config = dict(
    num_hidden_layers=13,
    hidden_size=320,
    num_attention_heads=5,
    num_key_value_heads=1,
    head_dim=64,
    intermediate_size=1600,
    vocab_size=8192,
    hidden_act='relu',
    norm='rmsnorm',
    norm_place='pre',
    norm_eps=1e-05,
    positions='rope',
    rope_theta=47900.0,
    rope_fraction=1.0,
    qk_norm=False,
    attn_scale=0.125,
    bias='qkv',
    tie_word_embeddings=True,
    parallel_block=False,
    init='normal',
    init_std_qkv=0.042,
    init_std_o=0.0,
    init_std_up=0.042,
    init_std_down=0.0,
    init_mimetic=0.7,
    optimizer='soap_variant',
    learning_rate=0.00253,
    beta1=0.95,
    beta2=0.95,
    weight_decay=0.048,
    lr_head=0.0107,
    max_grad_norm=1.0,
    warmup_steps=200,
    schedule='wsd',
    decay_fraction=0.789,
    decay_shape='linear',
    final_lr_fraction=0.0,
    batch_tokens=131072,
    max_seq_len=512,
    doc_mask=True,
    train_tokens=795400000,
    max_steps=6069,
    dataset='wikipedia_en',
)
Each number is 500 + 40 x the weight over its row's rms, rounded and kept within 0 to 999. Layers, rows and columns count from 0. Numbers have three digits each. The size before them is the row's rms in percent of the matrix's.

# layer 5 MLP down (transposed), 1600x320, rms 0.0993, rows 185-291, columns 64-127
119:562577520462491522520469507576479589456514474509496511502520499459482511526526551507520473522456525445423487547559551418564528448455485476508527433510559501531494513540514559485519412493519492
108:539499492505534525537535498589464499447459486427521529533445538529499531502524538508553452488478456462502532451539512493476468494487504490563517529499455531472432493538527476597517544454513525
102:522547516513551501479480557545448522465572516481524474529442512510426579496550478433505471472482511516474493475475468502497499511489520493471563457495519553510445433461542421513460439545521571
062:537502489501482513528507534431502490477426503511584537502472499552465522529541628527511514479547534461476534480506465486363423528506499461518506519530480541488468529514475511489491484457569525
100:460462494438610464566531582489478567468472468524480537484470566558490559509506466512477475510495612554497532465456462462432515505529533496462538423483535440441526481509546515531494542461506477
104:537471474507468460452485523545467496529486602506517476478525516571530442506618533500487508491541504464519489386464535438482538536550501463565437554456494446457581518572521531504497464532552605
100:519517439448462445491455434498400498439489465480542453523519483467548520488481490561493566548451493482478510582448471450459510500488554458557539457467556524471475502506514509486479534527502500
091:495534540454509446486478514514500528440491529480556481477547465519495501558457498479486444524430535456564568524528549510514504543492549466532485519422478443498486499495488502452425540467490502
107:506514466480491479574581542494521445506501518453484536442512565487528466442484452504398521514495532480526515434477534550552544516464488483519491456492459457495567492477502522572435447539485512
098:546547463534507467524516514519483515523470539491533463473449518459435477472495499490410480488457511463521403497519515629546490553538534489513469482486533436472487553500481506528481518522535443
104:528478509465494535504507532441509558509528506403477500494433500451498461469460465484472517470436526550516574529554497434485417453513558453470560478498476569487456514447513497530451507394492528
105:522500510477531439537473505449518454510556493545530476508495563482495492514479473509473484515487496476525507469511485439543426519418496490447459513569527454433507470506454512546551537445452493
105:499543548572463558507498520476489483546510537531494511450444449579540535540554550530464455524517513535435468476489537488485522522480486528536539492469477471572484503546535515494453530457462500
093:502586460606506573419500431515445419540499471467472535499489557508530496519447562446438456521531521523500468439563550522528419495517573500479517535436537513488504529501474459473519532492513583
102:566501438482515539466465476486495430490418446499475582543490571437511494470465503499466448511468470594515568446503429515518478465470554545492466501502508441517470580490553486440438529531501483
114:502584484544449479472524520450474499489501532475529410530566440538507506501563527490508418609508531445458532496541496568542473449541476546504505527373477532505552550570480470509505516515514535
100:509518523468538554465463490526463497501473494513534508480538482548554440520483604544522575576552543459464533440545564488542484584480476563524486503500455488512456428508441521493447565518480466
099:567543496491551506557478520538496475491599505464510544393448508484529441469552490469437536496520505445501448493524494481552552524451484507500437493522495512472558469452493500558516450507594511
085:510532448510489530515480429469552487436492509523578487519556543527498514500468572493473498533524433511562520566498480446473465496500478446524548514566517598470446443401508515485492517496559467
102:519538485548494527473523431562487575466431508420518525476385509493507484492529536499442496508504524491434486476435531511496536529437483488582466424567518484527541512569505464534545510507519533
093:407558460436549500489539494516512494515520486496486506506475469484507476439467499464503436467478543508494535500469522596507554461550461508519478490437508562458506458497499509479537439517500468
085:538520562501443486446537543500503523548546481433503472499572543545462455464519473514569515568473509530498484512558486468420549542537461430511545496450498568469461540469556498450521485558577623
107:554525463509458421485443492545489485520504444456501523469485511483549493521468510542435524490545485485589555533486449457495503456442538448430480497471533575450468543489506505478477544529535509
103:448478468470461458496524550544496457541490532519497527488554501540434527563499532475521492521472536470501423417595505554493450519525537496424487490479500546468429481518494508477560566534528483
101:511483535536521539505417497556539535490477421496543483504529430519481478515509549514464536478568500523461463483530536498452483536479480500478524557469519531413524470479550530486430510472512469
100:529510471511487495469440416514471557504508427554496528549543469471460465514481458493502480517472461482479516491423571431491530473481484499548549467514487536562562511548490516451522530508463505
100:523511493469464478502459498476465520417462509540487540529484442484511440495481450462534448473453535489479477448443536532554600530569481508512399434417519513450445508520521498537493584543526584
108:508492511488540497486425413508507498434507491439494543573505439515497483505485490475471546555439451523459588483555457533534465463515513459491539537532427570528471503519495482512529511540505512
079:456536469464532451512456524492549442491471547506520527477531496468456498454489504503459536561479556464462525482506501486542470563533474513536529561469428558479507519582491491463492454527524509
103:478480507441504479462568444500505439552448584493477543489453571468516533500507585435511459481510457607571542500530510468469536499427451507487513518435588500445473539531608481490464523467498563
104:516527491507510418482526404516558499562511497495543533496393458454511555501453485495487528558485504518541522534541521496471577429508455475493453511512539454488500415457530550506569523516584516
089:460542455462468495495476470501487471452486499538496525485410442468500518503490525501561538468422488452569536548401469561511487530503507500542506553511525604575444470473485524522516397487476490
091:520468501517531498477500496521469483538496522458578420496525488444568483463459483499518494480508521462497541493512517482564543503499569565541550584473481459467473496543546571552482486541508534
109:517451446507508568521406493580527521558529468521436523486475547573570479488512505512554508543518516490508432492461383556452512474495482490502429491568470526553484519491481501470499440504468515
103:496469553478465533554520523550512424496555529473565480558501496490492484461492497480522583483541593563520494582512509416474488498455496484456553499514514582509600505621510515468467498508488522
094:550473556565465493506530504584448533523529469442542519537445541584494518516496509509507453440478558464510550523523493544401498542468526439542497463557502553482534504544519501467491470517507561
116:515514472456523503536522566464551432440507507524455529533472519492507513422516431486505462478492488457457520439543511550490503494493465494537496417392459445465464568560521463569464507513484555
104:500598498482521492512568553443427510521439481507474503563508473471553593545461567558526527494417542508458477559552514574535470532514437471521446473505534513511533537494502576481493499461524498
089:401492517530532527565495455467548495387438540506484602530476470432426515468533461502487552498477458510547527488479524510454451534507512459464480543469500508538578487536475549577480531521521459
096:580516510544404436481446482527543528511441475500510491566541511478471463532457533479490566454575525539469471538549502482499489555544473498483495525519470524489558485464554509485521470595570477
100:481449423607521490455519451504498463450495549532501419518475510485515520471576535545509422498501553525488523453558529473460540527485539494535530497459538472512534463529485508550509506534498548
105:457498508435514511546484419445464469495473535473502449542439536490533522520478494509466536543513514486513529538461502552523469472484518529482517486487463538496546522456554544492479481519389561
091:484515492495519524517527473465494511492507530494490505506459465466559472533456406427495491512446518517460462452526478491549561547532511485524542449508533439444499516483569494557611540484530504
088:489529508571425556507564475509488490495531491501425425514509504458482540535531535481459455503469511536532514527570489513512535509519459560520482494479476500507438506544439525495555506503410540
102:449464484508467544523461523474466513569511563539528553470451551439539476460523568468459545509478495496543518448512498511537522417542482536495506457453473497476493457491522507555474465567611547
106:463461555468520453458477498489451495529468489505477601472472523483525519461479472527398518543434451497468473456444462468511500578487534491502506463500523542483465551524542565509518489481490518
096:484540486486571489545560540499562446514470518578506446498472523432526490418528548530568512430444432508467530496511500519543506496448484512558440562558477447612447538519470482522532519528526463
100:458524416495495446477559525535502493520518510485521513520472511536488434464491453445460501539542455543526477487548557514523503485474533501588541570515469498500549549560530467445486479570474511
095:543497464553513448466598549470445458509472538516465417564512467498472532438472483493569460486486534453508398500540556542508526481530544497466479503473503534482501592469493521491512485478513457
086:467437510480457534501477543540486551492451475536474509543435546400449456487513489439474510475507504519506467436509471447454511557453518457491491537520488548553472527463441518603544533492534535
101:488474484587499517556498489576498469500544472379523525482466551464471484514551454553525506617568502486435488457434504473536555517471476523503547448501434522507453517530574507517485539433445546
092:511466470575446504432543510454534587521524484459482494470524542448496526483470615508517521487536471497505512514405485470454542473528523454528492447535506571513484448518436500518525435523512462
108:563562421568463518480490525479447500509376404508508583509475423525517593544490556548458498490472481448453483536440554461519563462473434505546475496489507451530509514512524476558459501490507538
083:476556557522559475487513493485503453429565499491531440432458489491459511541503477457500552460555542406496490525480499445471536493521421483543531507539563495501504478479496497485506496578449510
084:520532474471474502491449517514584495489416541485564585472462408529450536594547525450511562467460542496550485551483473380490492487489528382542429595477453466453543547501493492461486540542522481
108:447482494473486468533540481467542430535522514500434491406446531516573523465477424432557460478503516468501481520404461532510499556465489476466488522422524566512575570506532530514507534532435522
092:482487521492510465504471445532536504483520544583434486470508551526461446525504488502483480537540532410487462575494524439483569478516457492484481484532459457512521471472487490547530514596463499
075:459551449470552540463481442525531505474465538508523497518477540440551591526531544509493519456466518539571599526466490492490482475455508471511476485524452510426488517484453487495479506531559466
102:483527525511540486519433496552479575498488568495549489454485562462521452442499487576484544529540541470517478501461582551554552506525514502498475502440473611490529467504575523481489500528515478
096:460500587480501479457504490511528562535429516483454419528452511475513513506531526460491500553449431495434542570519420558439499504457458460553452469580538483521504546529553496498400531426515526
101:422432571450515493532551549404475419528440493440486502506509503494453502451433489503510500555520486493510477427461553520534506474482431636481556544448493426502505515512481525481511433475468550
113:519498435503465496504553487459475487424504493479486528488444460490411476512536518429465528504507526600429557512524485509521449525544461485487474495492517518521491543512480432497485509520521543
098:465491516489500578523517500522540484512479492525452552490430547497492495463475480554486482523515492528505499478513495496470471527497446456542494497533442434541547502432515493553463513540478528
061:493493468487552548453475537516465479418530510514532509523522520519489568478439497500553538504493475509470516521483479444555480549576525435492499537531508492482488563474432504384528481497487519
097:423539454479501487497464500493469524566517562472404514475415472528556550533490536608537536491492507501455483463558475556579481534501431523563490498454563504495439487463522507448510535489431469
103:559507438515519551539538477465555502470541438423556530466482472505517515465477584518405473468572535510441453462517489531566491549471488554518484543387500532504575506513506494453513522491592520
090:440564480503458557501513476504510436538461467458503543522510516515430490508506543512445517513541537554475484506525474520512562544444526490491533502450498476480532511531443496462514520542508438
103:558516464509471479518460520517495478530508505512502493476527476458532491559504480525529474474513465469550483586536579483546581425466409435509500375504474429464566495525453493483455527545521492
113:517498483501493553513484471479524575484484473496511485454525406484543486409563486549527517465509519503491512511553483550484475428478487490549503472595564512538517516456495505525450461525468522
108:504519447501539473402483503475529551508560562513481516549486470504487501491492458435537463474472520529455481535437484451558468447566502517521514564520486584484468507564448486416452473411560509
096:518416423515536502578507528502507496454536413502497496489531511503428509437552483495399487460457528413504503545501547472500504560471476489560505492432522527551554548541537500510533510512468481
082:523499560523534492527513528487409430512503506469489503534512447513490512444508516484550478475485491506511556527493491580486487506491454461478511446563468549537508549459499501510481541557441511
094:530552468499447481576450497577542509418500566509499517526412476510472568475440454519508483581553455506573453458395447467531422472461544507530532581539529509476577540454436600471501475459523541
104:460488526491473505467516483564496521565482526489471490548505480513510501583542564520496453547465441443537527516520464454453510495516435440512489489482470524491443531507513474441516514506515529
100:492500460447583541502515509526498522489488547436526557558487526482503473574596490570582508541514445454521591450498511497443498496481519515533471487494489502516520513555518538432579578516465470
107:493533456541439519568461495496490458461550480467531537471508511469487464505538483442498479456506521478424571528485439397542463551502467467557426481466428470492500484457478489441450579544551495
106:468500559443526507530547465470530528499386458504477562546440550507546486536507476480481516544459468562517460405495465564515494481449487527554501497507512540503490505526527436456543445524569524
084:478556571540584455505423507476514504429499515542482509481510522503468562479469463488559528565477487561498452495487372564491482503491535460481516519582515493521444601531435553497474495508501448
106:486497485425479511459474581563548481561542511487504579512495508559503505555526510507450540472469540484465544529460556478538537524437419500491528510481518546460569469522527529454484482486459483
095:481472501508463468485466589498476566537471484538564533462507575516545511518507559516461576477591469467554610545502512535425451527482486502457559460472511559520448443468553510444494454518436550
107:451549456539464480513482514496556507509525526495447435481479505546539483525486484492569525514543439516549491480585475498491460565521512566547485561472536452458520494464490497494558461532566464
109:468477464500488502541485513466505439504476410495501584546473510438546475555499511520528442467549464528383510473502559473466472472507451534458519387495497521516518509514502402496523498489523487
100:499563469493488539467473433503532476525468491473514477506471412470507430473532487477443485500525521494509488547451500507495473528488516460527565539512533525517470528538517484516569436563468520
100:507510490537505518548461612513443546460514554574488467493525442516470446504499538519420540429571495474508476494445534504471528507460503494502475554552482474561496473459451523494556514569498533
110:507534515509479494474513550445483568518449495579531427472414486437540514472542497472512519442455540579553577513534463548529537523412495547461479445474448417505530533542530521449497503524450504
100:496519496517487553620468468523489489505433495470459545463390493447522500443467457452506501518537536517562500518485514449521503497560573515544506515443489519538490526499517463517472506463497498
093:529493491423581535490484426557513483507514511532495484428515446411524485433538553562505500495532593498517487457480493503477464486364525543470430489550542489515437468495531421452515485470512457
107:475517517472522504503551524494468491457584534512473515512511485510497472540472523509517505479577573461523523517506453536450510500597418501496520509428524413488525499599428452415504472485481509
080:504485514481553512500534522485529508517472554476527515519586426464407562535531420509457477478499522458476486546508591391412532493442459499530441537581490452467505515504489471503495513507494526
096:491427470571513535502435568524513504543506568447463494432540514455535493477537489500549517414539494520549447491532445464457421524484490559524509537575487474566579477576475529436445478542429505
115:481468492525490515482494452465547497476512520484484481453531499516490433542466489459541522587471489514497502491568422515460495515538554501513542483497514473630479522503456496458490442530470527
110:452450450485457542463478470448461489462485425533494488543530521532467493433488487421524489557544575539517529447555483538525496545493567501497526477475527468537486474535455448478473537523477466
106:469541484572543521513440486535514521550496467451491481475507510518396521522432546470492433484541487531449592485477583515466473515548509492466449521552506508525501500552447525503523538507487438
104:511458525478586497447487533525511585569380513464487447488456587514422405456511445509506440473512486555471532438537513567529500533493531541526493524520513515486527549513520529502466518495480455
098:467450509529475488410552498457518517497513522526503536526490492433499485501515439423574537556501513431516548506433468513470485462478567527496493505556496553504499421521450499524503488449479491
097:558490609475491465487433506478512535503529526490501489515518427462530504434438433479498480478452565548579552527517520569443500563511514487558490522444503490516523494498494472430513469466460563
092:532476466533409467490505496492468493479455526536431429481365582442525504537504543448530510539508531508535517526479508477524421508466505547546521566451425491490452515527561501418535433528459504
066:553539501533505539491575514491506544480499473501537500588547569494474491506467514506511495521536520452612549547464483483527471524454503427495537473501390533487501539437460526435525524499551431
086:435522432459499485576455515511452552483498408509543550451545462493529527479530489532425492504517472490481475490515526475447498415569475463490481459484542516543492513491528477544479548502499421
100:469406509493415451543494514425542532452543463551512390416527503545557504511483535560564499448496505505474474453503509518451483456522588532475532464477505559519545513530486543478506515495493536
106:551536488485510475478516486512500530504469532616535520531514460534442513506450471497398514594491524470523498532513490534530449524455536406476461573456513498450464447528510494486484550484558522
085:508547451494429491433499513505443501403516469532501538447513549518514519483445533502498490511490538539485435475493493457517555491539523579496509447493457448511498503548487531541504446453481600
092:490437515469503491532504514557526527464508448477470489480479493481486536473503581522491485583551493484488537475463490467483538428491499485589506479508481578515443544422524464508541483431458511
104:494521466481491492540532461381461470448524498532510422533525499484531478472499450509425470433546533518526539607459525537520560559508514516553457564448501434563521454478562466464469494508527506
107:566509557526540398501472506495490525488509595435464512441515506447471430551531474536435465446528475546466522492460528475418513559492509475522472462529473494508515496457521512519584510546532472
088:530477423461484529519551444497470460449515548494509495481463564460505492534436541470473527537508499468545445515525460487481541537527518517538522574464495495471401513530450552517513496527540563
107:522503515421558509480479467475485523515557518476518480529513462495440510537532497491562590509505493519528539510514498489496486514568505499495546434499560515554462563469451604486435521528479459
# layer 5 MLP up, 1600x320, rms 0.102, rows 186-292, columns 64-127
108:484461541565466511509460570510487477514500514503505496507515395534469501489527519479522529540497424476513508539417518469482581581489448459530467536491519542530467463471557482426517480524451507
097:511471495539557473555461507555483542485483456492442503483513459466492516561529514459466531494482579483571525489502481442507478518494566463491530509511498488480493401519483453541477607469555442
111:486417531536541512536486531476524509485523505475512485524521430481465613505537511534479516473522530524449489470484543482503528477548539495437473553536551445460511508514486486400499509546541521
093:547419512492510547430556480527488529463515562485494458499538551443510489498466504509644521454525449525421482516496513496424478535526535499506525461501516487524494449503516495457448439494602435
094:514464445502497544547538538450493477520532434532548540463515579469436457510477504501525442556441467517543463525522556460498528525600488538504486451491511495481486507501445491532561451479400476
093:495488497514522520534523522475549516548568484507488503493433476559430507507561526438467550524492477477505535579470463480537451464464534538501467509488457401530511458495525380473494571512487491
099:534500496576496617513529513462497484447467533475485468501458554457454462482465555488442546432538560516518435480447524445439489468457482497557514468602577512549526568530510477534564512493553491
102:511505598526497503475515546540530437473488485515459441457556510560381543502440509526508490410532534482489542542468508482571456539540456490479496533516529424503531486450515455464531591463535530
097:518430465465493524518524528478499473493470514530495566606524488558487549529473458470465451527538450493415521520443478504466548484549493506470618382529504498504479491505487557471439473418476430
098:529467457510508484486480506517515513499536433558454553516563435546463569511509534490474498528504492507488569538505499515448543494458383508497512481519535499500463574507539497500538481509474493
100:545543516472536473463520473552471499541517510511488532509490507474490498449475430413487479463541462416525574586582477441462561522556538493514520450545518530495519467582441475520528470523482493
102:488467490524517489484458472568529445477531527470579449479573526481487469486436457496517553574467519430505461525469507467452495502497436541507544499584493511505508491504561565475512492560527521
099:495507510487464491466580436525532498570534460493465473431479472558453473497460488483523485537439522478521474491515446412566535457525494477515528507549560380534503569468501529487486472525489432
104:519493491569490452505628446485490544480526498567535469457480442499519541414519528508536491490437465460443559560462550467438587516456455562468467460444514490429479583484520480482538428461478460
107:417502501425563557453542489523531493517439498525527506496533513572524403524482461483502495502492465431425466548500403511498507507504441551450499536497519521521490484427532485491546463502560485
094:442546519536478460462508457528501486464481488474511505510579434486421503440486582495524496507508477480520440452435487454525537505561434463484485528508498514465435448513491526523515464411468484
099:474483455443451504483444528441564582518543521462464466453490529503498564549528456498477440604509458472456523449497491390554454575546512505442539484475515517527480486567567520526536501492514561
100:459495488492521534500516492471569533501539509476387488519545554542466475510456541465528532467447535527539575473451568489436489519509490522542495436478445518513442557495532464511533532525513530
099:506454452450532496542463609455501475478484545519489536543510521497516497497535530447547479568555502466516499564527469536525431496483446523426527496488498486522492510565485556469461438481452514
093:524515589509412493470459566516549498526498436507499478460524604497514517483550455555519631498516388483537553508503511468523430522469437517507518524548532486507417541448518513484502466515556484
099:480446445440580566487403477509490484548515543458389417482558518489411506464521502488527513500540521494485529457481545471477457443563463473528506439526507488504509480464525476519495499564506502
100:541581484470476429523556407493492491520525529482438469475527529514550487536522487544489531498540531465457521539462526481584541474531474511484544438568533526498532484550475516424470455538542502
108:535476524548496547459440499478461538497535424526490458564537408498490505435445523512523560496471450523531600566420497461472592484505418506562486494524410477552513475536532491584501431490428498
096:470584416520450454515497516436491440572521547427451535448479532513532508434568380498556546570490521471495413421559544540463529495558513451444498469544590450507463519532511526482476513547469445
096:558462515519554437460518487516503533482499538529543445498461532414443536489486494465493510490453494485455550471505503561560483476519431588442493576530502525537525483469521480576478518529488468
098:474485564516475542477525527518487398503557565473547470552491493476487496484518474558507603498479537536477559546479494485547457491440549554476513508541466468522567510513496456508487416503514441
106:464554403466456405427503479514488416456487540433466492486443573559489523447517453497514480592484520441467543432499482492518447470520611470490548464491497515480599516460501507479504419486505480
100:444533452463567501483463451476518541468519515531524546509520508451576495449434517512503542449471489511451525499521486522524493498560464537550594614464567483580479483573492466540510496529485493
097:477423522481517477483529495479484431444379484550512517530535518447499523481519552410565488590511472492546465546534543489526518496527528467470508535508580519506498524482441436452513416471461545
097:483499480533481535488482490436476481504468526552504562503492458544507427520488550541437492531482539498535471560476584527480516438547503533490470609545473477520473456520490490472467483553504493
090:510446507492522570522527577524527474457509586459492545510525586464440455446480502478534480483564467505525476515506557496461500459507551534475492450539476441453572423474489491454506517500480508
098:474498490561483565489526521500569494492484449482536555464495523537535439584538573452491436503524563575488424523473489474465522482505482502512561438403481534475482455486531539493496501519533455
102:378493496503546518434478497451561523502519545517573530422528529525487490503447499504385517484567487436511498510451532501542484454500541487475549430496522472514539535612526503519499598534504591
096:490526495585514551379478565526471534496468587449446530512419446508547585488441491525454506482543541517497490535508540538526450483499458425524445436529491492435522591503456452448450498483449436
095:515515519460531469522555497491521422527545552452485422479582487566445518471556509441567471496483480447475532490559499502511520466460552577482437558488519462506504485422498499463508517473434520
108:476459477525463430526581469515446456473558477486516468519593554491470458515488452553530488541426559522480501468541470538426504502461513484518454508535491458429475517539494485542468442499519484
103:517497445513456499438507524547423525506549560557429472497506542444546477559512549441570458482581492455528450491558485463461482531448542485470477500554500436476455572527504540442474479541551561
091:473550452518504461498523516498446509591541503515633522551525504499514433518450506448510505502497453490476537507500422432505510530495485493539427548486472490546395577523532487395448542541466534
093:513485528491539476517475463474425502540572556512517535486575521511508474538503545527557483541478443532502567479446490527525509422470532504488425444525558473481495511614549512416487518444465534
101:475522537522536486476489469520490505441538442473519557487492461493494489438506553543460477506556451504501465478532520472553486452503563507457507483424465550561460536529444472465489541370431507
099:498508512477441522546477610584518564499491465519565489512578488508445520492507455467518474521516434467538491482496553460490457476481471535555462496560499453525447480525494535496591483516516566
098:510456567446446494576499488502528410419493522530514487487536462478418482554444513489528539535530491459476522539514486452540476494482562449539505491522470508596475486420502510512502469460451479
090:534516504485517517554413571537499538490494504488509487457538507496575432445445521530536476521439465494476514522503491497497478552493536522475508572477480538488486456458578603528493505565568479
095:512503492524555480521533517518515473483494544533505446532522465526567417474489501506559532505538502484436574529475513515532517504473501502489464635525536479548564483476530452501480538491526436
096:504531527459546530569478539509475478507462509450456524539531478574583523496568504530510511584492496476487386449465449441489491449525478518537399499497450531472481563500520463521504446467528499
099:553527505536480508540513572554489512471548510456477493456461431531524448503529498515483502477478514547515506524510543515515565549499481592457495515522437491491473474432502464468468478437505541
091:469463546511488450474518522525486424393512506425527483602499510480543533512513494530509517476494455527510522514416553482488511463550479468424487485508471400500444525512519509332501508399475472
102:549476518488477511559397493535455524537540518557480544532556512483478507528523502438494526497501507567477492479550493434533508600477492533503476488486480497524538496551497526508504546528415443
092:512503482541519491537587528424472456505513486523559474484518516544496515552573481494566515590475500478491429525495540530541572548569446517434501500550499515536521547498516488420476528483510484
097:471495508481492495523475511441454491529439529458486481490520479569530545488464463501491570475471495516534513564525445520458405500442598495529495490456545505502557554507485558546473514549504433
103:472587418469511459508550553501507450463501427528523478539475495526454471487523490504479504536507549507554451489471560497555527474493486496460457529531492464472554522487497495505491490481509532
121:423526520436515549503521451511511492523526574468477445520493500490573461487529451481493544477497465530483545533546542520449542480556538435453528520523524508423477514475438512484563574505514514
092:453502487479589528515456530479515566547454486486458608480546461531490500506544467479505481454440438504530556560511454510512477538480522525467438427501415460556485424534530459491504529477603514
095:538496494577524451453490480460449484522431439514488568482570519482509452464589481526509542482511520421551470388451513488481517530521493503498602432480451549529485529494460588489491503450463521
099:463489482525577478556512600519509514533483520538466523513432528522539501549508523503444470574472502455443562491527541489455500557538482478512478569518479566481496482500491467546486461557466530
097:567419507523436511536474461505449489483469437450490473503453465485541413508478551466502553481493487628492543464487462520492452587501450545477553515552546520508460437514471522522485561461559557
097:537462504545466455550535520441542519536560470460446456516550500550415554531520490524518478535454510528555576505536542508435492460450461522431563473548559488440531510471529540465470528484471500
096:516468506592483475505538563557578508525553532559428507471456471532507492457512568482481438456508521454510472455485501534459520508439512518427472481562413531543452450546526469543557542513474501
097:541512461467501468477566573481470493414528524509514535501492438547456480534490456550478464522556478517515538473467501550555574530562586537440477548419496482513461524529489465502549479431501543
101:486488470481454534481474534499504562518542549546474527507549509508488395525539485502509481547462466504496507530513530461511470483461490511489549565521445446502540464488519577441464483485518489
108:513546431484482426505472550534522571521520551493509446443529541597440502511445409475463525442525530468465537510562497543451506568538483479545489544539518502475506515540527427488546436515498536
095:523527512587521527491501508453462522495431566536535492566486514464497462458475485502423496482559541514501497481577527513530511493499486524451532479477557483487467559499536542507526488475479515
119:502442451475472471482481476506475551462526487527548556537444472481565562496507421502502451464498553557516449543474586481454504556530497518469486529538546442547526567591532481550440458524515484
095:450518467456487515458511495433503487431469469467571452557495516431562497524548524484503520533571497445484502415464571542433477432419533477557486531468553499539502519505481525481558547512478432
095:500458593539526497478485449494466490454528505540585548582514473518473498523528536487484476468499549471563556465458554477487470504547528488454529500542429465516468560561423511525495498489511448
090:593451436535446480446577567448472544513466516466492515535489505442491525583445482430481466474407387419522542513520486476538470479513591527471573582508485448434483489484543526532514481525462469
099:556408505445531459452550463483530506460493492558555550573516511461468460514516476490436444533516462567465404494537567565468541564503395509475464469510464548518475464434526536499502471490512528
115:441529557424495527510527555578465514520453478504561486451527422504381545517450492567568467493520494475561462461526425536572490442466527518538457504475523488504488613531371569511507499478504543
104:510490472538535445592507463452485505437533450418543510476479530480507513528502583463468460574463545466541515469461538502527481472460493503461517539489499526548565486469503517467506508465530534
096:385449549481472413488545487504497407525485474465533535470494500513473488512546497511625502557488508557556509506435496496484560449499506543523532561611555465464403531424457545519551514464470573
098:524457456471485539495514492501530608487519470487528523539495531513505530589531589517437457502512477516510502503450449410506545457521500530496487427553540453531574473486481500551501496477560480
093:544506451516563526478460573481469432502543454533519570510486560469511519500432532446484492530453501457420463542519513582496539485510478540363541487562534544509531558534596508582471437553463458
094:470556540602493481504485509424549511559483468566502447425539576500464526499444487449571551478558527531495471512445506505482487522479569567503557496538439491559461500524497533499545473499465521
099:473490451428454464480562554542516437478502408511481512521551504494552526443514479513493501574443527517492479499508536499520514553519462502443469432493462536453515546508494503554461457498430455
107:508492601506560481487478515505528561439459484534506508465576462528463470451454531474442487589512445592482506447476567510489467518455540504462397578555561516481515530532437478516508411405446529
098:539501533601500462496446582540524457479505494524439492524452478515469516531442525490509412530562521519466473453531510445509555487490433496479532418522502476485498488559537492542532392502463475
098:452462567490507469505479503496415523435506520557494476481543513500496526508546502544545400518501499572512541496478465484482525504473340556417536493529560522506549527469515510474468517505508352
101:501481455574546471586560518479475489421488468473456524472475457456543561497470494488464474494500451528509498480483489517543485524537503479593462474477461530483515557525457477557558569441482505
095:550555501477494579527494478514455510465547490493484475529488469546524499501509484470515463503511543493500492512522511492492537471404404570523563514478496499523450481496409486544413463512524414
105:535570487476499526483511484502521566487513542540491472484483507432456468499456479508532446579490527472506477527469573544486487460538572536505518464512563491536367475564465502506522514467488586
106:526443528451527429460574483489590512388523478464507485468502532580505378497526517479474449511545493521507520511521485474483459516575488536406572510545480528428377482430581545462542467424545470
098:577487484487451461476508528524507448467537495457541495578444563558547490482520521488527494480516434522530526522532513507476498549457457584497405545549534491564520450436528552527492502528461559
096:494516472550544502440468488475548493435494487523468558496469466525484513538477461468468551453547526555504481497525523565470534489487452445452572527502482545434514526554492499551436582488519512
107:533519505543550551458506460575610515468481454426493451476503550425455390498512591519507414524521522461519539432445469505437514488481578569486440527513535538509561486469538520517515585483538476
102:517511455520520480515533533509579424473525472428503490524509588541514524542441499442517461490449450510494518445497480456459480568471496517526480509463509509534487524438539469465496484464473485
094:527457485458480568481523582494453525461525492544502501527447486476487541498445518484514418519427404478505508589526480485578553544550571548539540463463382445506380539510504524396492523483550536
103:523421494499456482477486563535491520488548521495569427544467503484544514536512527518534493479537425536455529522484530412481488517573494416475467518505451493434517513560555513488592487459483461
094:481544488566515469596496477501429475549514515524537483503483450503543559474489549464469468513473519507511513569474544488521537565536504580544523453551529503493486534506511469513443465451579539
096:541543458428471550484552470487475551555499524518473513528482526497492500496506532460443493521515490502413524446452540482476510442415539584495477445407455556491496511525503500573549528519476488
100:503549456466556531488537488503541516460459519508517467524475477592471492495501550484475460569507560435462509482551493431479523501535443523527509545545535552550480490492552468551452494477490492
107:502501498445514433465534521493580554532577538558441510471567483374477507480560534584529480512528455474522485563477567458435561422542518471500488498544512500510489513475522544557506542512520431
100:452505456426459619486522525493488503465555440534440526486510476547495529512484510489495507477478557561512492484511549475488418491464565545483517461450488435488516567527500454418484441455478504
099:484518456424413528485463508550596472501575492453489562525554493455495451514496524420528419544422499530553499558474530408444434525594519433480521471492475495528445435541511383482523511505472445
098:547510519416485429494500497525463480491583565500557510470495469531496461455532492482452518475483483494458534494419568501534539496489460505479571458500539528509507521523508561496504460532540453
101:490464642534469482471432500450527491539507537449519493516539523463461405478394456469482521454548486555508495570509488523441464471510500462502490439509467466445515550494520519451494489466478484
101:605500445472570552530517502531484491508479469508502547435560453475457491477522565535531493478436515522475568476462520515521510478571492496590498513508474445551554485536468491561499535549523520
124:482482475553537507532497402536541564507497471503495552464526563506469476477513506576533462511459494430493524463567526491498562481488529532411523525481502514562550512523552564552464529436549517
091:559425457478543539460490524530460518498524449548345498489489479528456517499518443494510454498498579469529495479577491476567505493474463487530468473565409492479454473474555426479457526532494481
100:488531548519525500515501570526481470512478520492471499491536504539496565463443470498521478497513473520454524545474552485538490474560442474472516462510473461493419580486451465448532511510544519
103:586546532470520552491504490508526483509543565586524429579497519464498494493447484519486469488500421492535565523439456422464458464533577522515509472531481513557522474548448537498426450454398485
097:520461474456451484585512468509541510528540581483503507465465504537530507561574459460485482501467466563485512445473457531528531460508530472439531531410468508535514476528516531536494593527506498
101:492460472404455503484487503483511512510471516557533472509432502459438470461574491492506509525466446513521527459562542501485560497459431472468520585532457514531446511569514488499446481639507581
107:553551593449550480560516443502413537480493511477549505487552562527467497465476526457425554460601521481425475517559501516514481538550534541518513476463428539531529516524513470568545524531531423
098:564465469496508510459535538493508580590522507503475510491548522547538521560422431509536480544474428472530522570507456543543521468487542444500534564546476485458518516493450508485438574459478516
102:464546502527526465541506518541529486531491419460486475529537446495520526501499453486554415504491404497510487446461584502495524514433555563522518383560464424475596556474529471511496543508477446
093:505510559493507537481576448565537513561410539595509494499576507620524448461456540504485507512580502491579501542519510484482524457471610548522517554453470506441538447468487463544515522476492521
097:557543441452531456466514561455557559526454500556576504514474502498495551452483461545501492493576471455544545486462524476529494510483555390553583507430512442545398495456536531480481553456497489